Each number is 200 + 30 x the weight over its row's rms, rounded and kept within 0 to 999. Layers, rows and columns count from 0. The size before them is the row's rms in percent of the matrix's.

# layer 2 MLP up, 704x256, rms 0.0537, rows 0-50, columns 64-127
104,165,267,238,179,183,255,246,272,193,168,167,206,218,235,239,212,182,187,191,204,178,188,246,165,211,223,213,221,191,217,185,192,178,183,189,200,174,201,220,209,183,221,252,209,230,202,198,178,164,179,199,204,220,159,204,211,225,191,124,189,200,185,219,209
104,210,186,221,223,178,172,229,271,239,192,228,237,193,199,180,180,219,181,249,217,228,193,203,243,154,211,259,184,198,222,227,168,212,205,243,222,155,159,144,149,215,173,199,238,185,235,220,196,247,133,196,221,214,154,193,235,208,240,232,161,176,198,221,161
097,255,199,197,142,190,175,202,188,226,227,221,221,182,180,219,188,199,201,168,211,156,202,245,193,183,218,174,208,228,211,179,182,160,224,187,171,202,185,145,202,199,223,211,219,196,191,198,155,202,226,193,160,191,210,94,198,202,268,216,227,219,157,213,163
106,213,210,202,202,247,201,200,232,198,148,208,206,206,183,254,234,223,199,227,225,206,168,190,217,225,184,202,201,176,145,245,196,167,212,247,194,158,208,246,143,181,218,226,230,148,224,186,191,196,165,117,218,214,194,264,163,201,265,202,190,200,217,260,205
100,225,211,207,248,203,206,213,200,207,171,273,222,260,171,205,172,237,170,219,204,226,200,177,164,214,191,251,198,204,155,191,195,184,179,191,165,177,209,191,234,177,228,222,250,163,174,195,220,104,229,245,170,253,201,207,203,220,211,243,166,179,194,142,201
111,252,208,212,229,224,178,209,214,221,186,156,190,262,217,243,179,205,220,207,223,153,222,204,167,208,152,209,224,143,169,222,237,179,161,253,197,146,148,222,218,176,241,207,241,216,257,211,220,192,181,187,185,190,231,174,240,250,218,211,162,214,212,206,236
104,214,175,198,296,209,195,181,164,207,209,198,222,194,188,208,181,225,168,208,172,195,209,176,214,203,171,261,220,221,206,180,172,193,217,182,228,233,179,192,248,205,200,167,165,244,210,193,233,190,168,212,206,211,185,218,232,221,239,182,197,225,121,178,256
101,206,176,226,178,220,228,210,158,191,184,159,218,222,170,181,135,174,257,226,226,225,186,201,217,224,207,188,173,223,225,204,183,237,215,179,215,213,241,132,216,209,184,218,243,214,234,224,182,223,231,226,167,263,215,228,189,227,176,191,218,258,200,247,226
106,152,219,170,178,143,245,192,223,198,177,186,195,179,238,224,221,181,208,178,155,176,202,157,224,236,211,294,153,199,202,234,170,169,249,239,243,253,171,224,157,192,193,195,187,167,187,193,183,221,238,247,219,141,163,227,154,188,206,103,184,219,141,203,160
100,218,163,163,255,229,149,202,213,253,211,180,192,167,207,172,228,180,224,188,185,239,191,219,270,209,173,215,188,216,158,172,196,198,222,148,167,169,209,184,228,234,203,211,174,207,148,159,187,121,208,181,198,234,234,177,232,225,245,188,221,159,179,215,224
100,230,207,216,238,157,210,143,232,158,160,147,213,153,285,187,204,229,191,242,236,211,206,182,190,216,212,193,189,226,234,179,203,223,187,221,245,247,180,187,163,219,261,202,209,177,216,212,201,190,209,202,168,143,251,198,204,194,230,181,231,202,208,224,147
096,220,147,139,186,197,241,228,204,147,251,213,223,180,217,201,209,120,205,163,187,157,211,215,181,195,184,169,220,127,236,162,231,201,185,186,214,193,172,233,247,185,208,194,144,210,204,187,202,167,234,229,185,156,219,172,192,195,176,192,186,242,185,160,234
091,248,201,138,197,228,239,228,205,153,211,211,273,171,201,217,218,215,195,182,206,209,194,213,185,247,237,214,234,143,239,139,212,201,173,218,201,171,210,249,212,177,181,138,234,216,208,228,223,220,261,157,189,140,188,167,188,163,207,169,164,141,222,188,179
110,209,233,212,206,174,146,173,187,169,219,186,237,184,202,224,219,217,209,176,194,214,220,184,230,158,219,176,214,188,227,236,232,171,158,163,151,202,222,171,209,241,157,185,189,218,173,188,169,200,135,277,270,199,206,197,213,149,180,232,169,192,138,221,200
102,199,203,176,262,243,223,144,216,138,217,188,205,214,224,163,152,208,207,158,186,174,245,184,134,199,189,220,216,200,203,197,187,194,178,223,178,178,152,178,231,260,192,253,184,239,210,193,230,204,248,244,180,143,234,173,171,221,177,210,200,229,209,175,217
106,212,192,212,223,188,201,221,185,189,124,205,187,220,164,172,204,280,174,172,207,221,196,234,214,154,197,247,241,211,121,193,182,214,172,199,230,215,183,181,239,185,227,190,236,184,218,199,189,218,176,168,236,208,183,157,204,230,233,217,236,202,222,164,181
096,228,213,198,138,174,156,221,162,183,208,191,188,163,155,225,225,217,168,141,200,151,141,171,212,148,257,198,196,218,178,157,187,225,231,218,206,229,189,152,164,177,141,225,194,148,251,237,130,183,217,230,178,189,224,188,203,231,184,224,208,194,195,191,168
105,179,223,173,135,251,144,232,187,203,199,175,215,200,187,209,220,216,189,208,243,175,191,208,204,240,167,204,237,237,260,209,221,200,240,184,177,179,248,162,166,201,184,201,239,181,200,204,202,182,191,153,196,220,209,216,186,165,228,200,136,193,230,161,211
088,196,231,186,192,224,224,171,161,229,201,224,183,260,208,212,253,186,229,206,248,235,221,181,248,171,269,163,221,183,165,238,196,214,197,146,203,141,193,218,125,181,173,173,209,188,206,162,220,201,265,140,181,207,179,229,172,181,170,222,207,213,184,213,187
100,220,146,157,272,189,192,188,225,242,199,207,187,227,221,184,206,175,199,220,274,193,180,252,208,234,198,219,162,214,180,190,127,182,238,257,228,153,207,253,155,155,154,217,162,201,277,231,155,154,214,197,267,193,227,194,171,221,210,186,226,212,181,207,194
096,229,183,196,210,157,221,204,209,193,177,189,245,192,208,171,157,150,228,209,186,242,205,193,205,197,225,205,198,209,231,151,232,179,234,152,173,223,174,230,187,221,164,224,170,173,249,173,210,162,229,303,222,195,215,216,200,165,176,144,219,226,204,245,194
101,183,229,220,178,215,243,214,178,194,209,200,153,171,165,213,171,166,211,199,226,199,212,207,223,183,240,198,242,163,213,191,208,176,208,180,176,204,221,220,226,221,230,186,163,164,161,234,137,212,207,176,225,191,221,159,201,211,198,222,167,199,234,150,238
100,182,206,233,160,178,194,210,193,234,217,260,209,211,168,207,252,191,227,184,219,140,224,230,178,171,148,195,238,179,142,235,193,234,211,221,177,225,217,197,200,186,159,210,214,194,178,215,194,210,216,171,159,188,204,177,205,216,200,215,155,198,187,265,133
095,249,203,225,265,217,246,157,214,190,221,208,197,170,216,170,208,171,192,205,207,244,190,205,224,193,178,223,258,234,202,222,143,196,215,245,216,244,114,188,154,186,206,139,160,201,218,214,205,195,206,250,253,237,200,174,212,138,217,199,216,233,188,172,197
096,246,196,167,164,211,230,221,174,256,250,198,209,218,187,144,210,172,250,159,224,160,215,215,198,210,144,194,160,235,207,171,187,182,222,195,200,123,241,183,267,215,228,192,186,201,164,218,208,131,155,232,243,200,169,226,218,165,243,191,203,211,257,204,188
099,162,190,222,194,204,181,209,205,243,154,237,218,167,221,197,207,185,235,257,231,190,245,224,154,239,224,217,164,216,215,189,207,170,193,160,174,184,224,167,164,222,197,199,237,200,210,184,207,272,204,208,202,177,187,142,207,220,174,159,214,254,190,206,201
096,221,266,162,196,207,211,205,225,168,201,196,261,204,251,174,188,140,204,223,183,216,207,130,137,207,226,239,201,169,198,247,183,215,155,207,216,173,192,200,166,176,221,213,217,165,225,200,189,216,222,149,189,238,186,190,204,193,110,190,216,213,219,167,213
107,220,191,195,181,215,171,212,134,181,190,207,221,211,278,162,156,163,198,255,208,240,189,242,162,201,166,157,160,222,199,188,220,204,190,250,227,142,241,168,202,156,170,267,193,217,254,155,205,188,218,218,140,227,180,213,162,172,241,180,251,223,200,139,234
107,203,135,249,192,160,207,184,227,291,217,198,181,217,212,172,247,187,187,162,164,188,218,231,218,207,194,188,242,171,219,126,183,203,214,214,237,233,172,239,228,188,252,209,213,197,261,200,214,231,162,204,159,218,207,221,221,211,198,184,180,177,231,108,234
093,193,205,146,198,195,208,222,207,163,212,191,167,145,201,168,216,174,186,203,251,239,201,169,225,244,156,172,225,146,178,188,172,243,188,215,188,224,185,227,198,211,247,252,219,244,198,183,162,224,233,185,215,195,193,204,206,190,195,185,213,190,217,127,204
100,199,235,178,240,156,142,183,197,182,213,177,220,226,152,253,154,230,180,220,168,174,167,168,192,204,171,257,163,193,215,240,194,209,231,183,219,221,201,195,180,212,179,201,226,225,249,193,175,201,189,194,221,218,121,235,233,185,204,224,224,206,218,191,206
095,211,165,158,149,249,182,165,255,245,179,288,204,264,196,196,228,170,191,225,179,185,233,244,198,197,170,220,191,199,209,231,194,229,181,181,164,177,211,135,232,192,214,183,244,153,248,207,214,193,180,205,191,202,194,196,198,244,184,206,183,194,219,239,222
094,215,168,238,201,168,171,196,191,210,205,201,229,181,228,191,194,147,177,217,226,194,223,228,194,200,189,247,193,203,152,195,212,211,196,268,200,185,214,178,220,165,177,174,176,201,182,173,168,189,202,184,178,177,208,164,202,187,213,217,195,193,222,155,182
094,259,222,223,289,150,199,169,219,172,179,240,173,208,181,165,209,173,174,223,156,219,208,209,183,187,208,247,178,144,196,195,179,217,241,231,189,186,200,203,221,197,189,215,212,220,178,193,236,201,222,161,217,182,229,186,162,196,231,224,209,179,191,196,181
097,185,132,167,215,152,221,235,139,208,243,190,202,227,184,229,199,187,218,183,204,181,200,262,236,210,218,204,258,151,214,203,198,253,198,180,271,175,236,207,196,191,211,218,204,248,213,195,272,225,201,145,219,143,167,185,206,158,170,191,149,184,181,154,159
102,188,183,235,206,199,202,216,192,205,200,211,218,204,189,225,202,214,228,237,167,169,175,254,212,185,209,216,178,194,224,191,233,216,185,163,198,194,187,187,191,190,221,191,212,189,194,183,176,183,215,217,210,220,246,122,264,248,190,189,199,245,195,194,215
100,246,185,236,241,185,245,215,214,167,163,229,208,180,254,117,178,240,215,166,175,161,214,198,197,228,179,191,162,229,190,172,153,236,193,173,179,230,189,212,166,258,226,247,174,262,193,212,266,194,210,212,223,214,155,188,202,251,173,189,222,180,142,203,226
097,119,256,205,228,156,153,223,235,205,196,176,223,227,218,160,195,205,224,163,264,190,187,162,234,212,196,179,207,203,200,186,215,208,199,156,210,198,226,142,194,199,208,260,255,197,257,222,240,180,234,199,146,161,181,207,227,189,125,172,197,220,215,169,247
091,194,268,306,197,231,203,209,218,257,160,214,190,161,200,201,161,205,208,225,180,204,206,169,197,163,283,182,150,198,207,205,184,209,229,194,203,189,208,131,219,244,186,205,158,194,158,212,247,207,185,167,175,157,241,237,207,228,205,196,183,205,183,225,185
102,188,235,193,179,174,191,169,179,218,165,174,175,176,207,210,217,197,177,233,176,190,226,190,230,212,215,218,165,232,240,226,212,189,198,231,194,209,226,159,155,235,202,260,224,200,286,221,159,191,204,168,215,182,266,196,233,200,150,158,194,183,215,194,216
102,210,236,257,241,164,189,206,242,246,255,211,225,188,218,216,242,249,167,180,196,213,208,213,187,235,254,187,128,205,184,230,250,210,222,245,167,188,251,196,178,165,217,208,183,209,187,196,147,210,226,262,181,170,248,221,174,204,190,248,207,215,171,219,187
103,215,217,158,195,255,208,169,205,191,205,210,277,169,207,166,219,166,238,221,247,170,202,214,177,179,170,188,182,162,181,174,231,268,178,193,218,186,188,221,176,212,268,162,219,226,210,158,181,198,192,168,211,225,200,183,225,173,222,238,228,192,215,212,188
100,172,173,248,156,194,206,208,178,153,224,215,150,173,225,201,185,168,188,161,266,194,194,168,189,179,241,237,160,247,220,226,211,216,217,199,217,218,180,214,177,190,243,180,169,253,184,164,212,199,213,199,190,185,257,176,197,153,231,190,207,189,169,210,225
088,209,181,182,233,266,284,197,169,174,152,194,191,218,236,205,193,182,193,246,206,215,233,240,202,213,184,205,176,143,241,256,157,217,213,170,179,165,233,226,247,214,182,197,270,223,212,220,181,177,204,167,234,193,202,171,195,197,236,163,204,232,224,240,200
093,151,242,164,168,209,235,222,235,214,219,174,206,173,187,276,204,222,233,279,214,141,220,168,214,155,181,205,204,179,247,176,250,219,222,219,190,213,236,158,204,187,207,184,215,215,226,185,180,198,200,165,232,227,205,196,180,220,218,208,173,171,186,215,215
103,179,200,210,132,192,179,174,199,229,246,237,208,196,176,208,186,161,235,218,202,201,193,183,274,184,184,145,191,215,138,187,227,222,191,202,230,250,165,184,230,233,216,158,216,170,201,190,182,167,184,163,210,233,219,184,236,213,196,260,201,173,269,191,237
103,184,194,200,167,198,129,239,205,199,162,247,183,193,213,185,199,223,229,225,140,215,223,190,197,199,215,133,218,195,173,162,157,200,204,201,215,204,255,127,220,204,283,210,222,140,195,249,185,174,220,217,172,200,222,188,151,215,218,226,196,180,241,205,144
097,216,200,185,180,206,255,207,176,209,210,193,222,159,203,150,247,199,190,170,187,225,238,224,237,192,142,237,158,194,180,182,204,192,188,213,289,188,212,189,172,187,179,204,213,167,220,211,209,192,232,218,161,195,197,172,232,214,203,179,253,164,235,214,186
099,178,214,259,183,249,231,164,246,182,213,236,160,188,219,208,217,248,256,161,233,176,231,218,246,211,219,208,171,231,123,204,163,227,176,220,202,182,185,172,212,174,247,214,219,236,189,246,193,234,175,160,180,192,252,161,171,229,198,224,247,223,154,179,184
095,217,226,223,161,159,189,182,209,239,200,235,159,203,198,207,187,209,158,221,187,186,180,177,158,223,152,214,128,199,226,261,250,182,184,251,243,182,155,150,169,141,177,250,176,162,232,229,206,208,241,204,208,181,224,205,197,251,193,176,239,232,233,170,199
095,144,191,255,146,210,200,200,196,213,173,161,199,185,144,164,197,187,203,197,190,210,219,200,173,166,206,245,208,210,153,181,201,180,187,178,246,266,208,197,182,181,204,173,244,176,191,201,158,214,170,198,175,241,211,216,218,191,234,169,222,225,232,273,230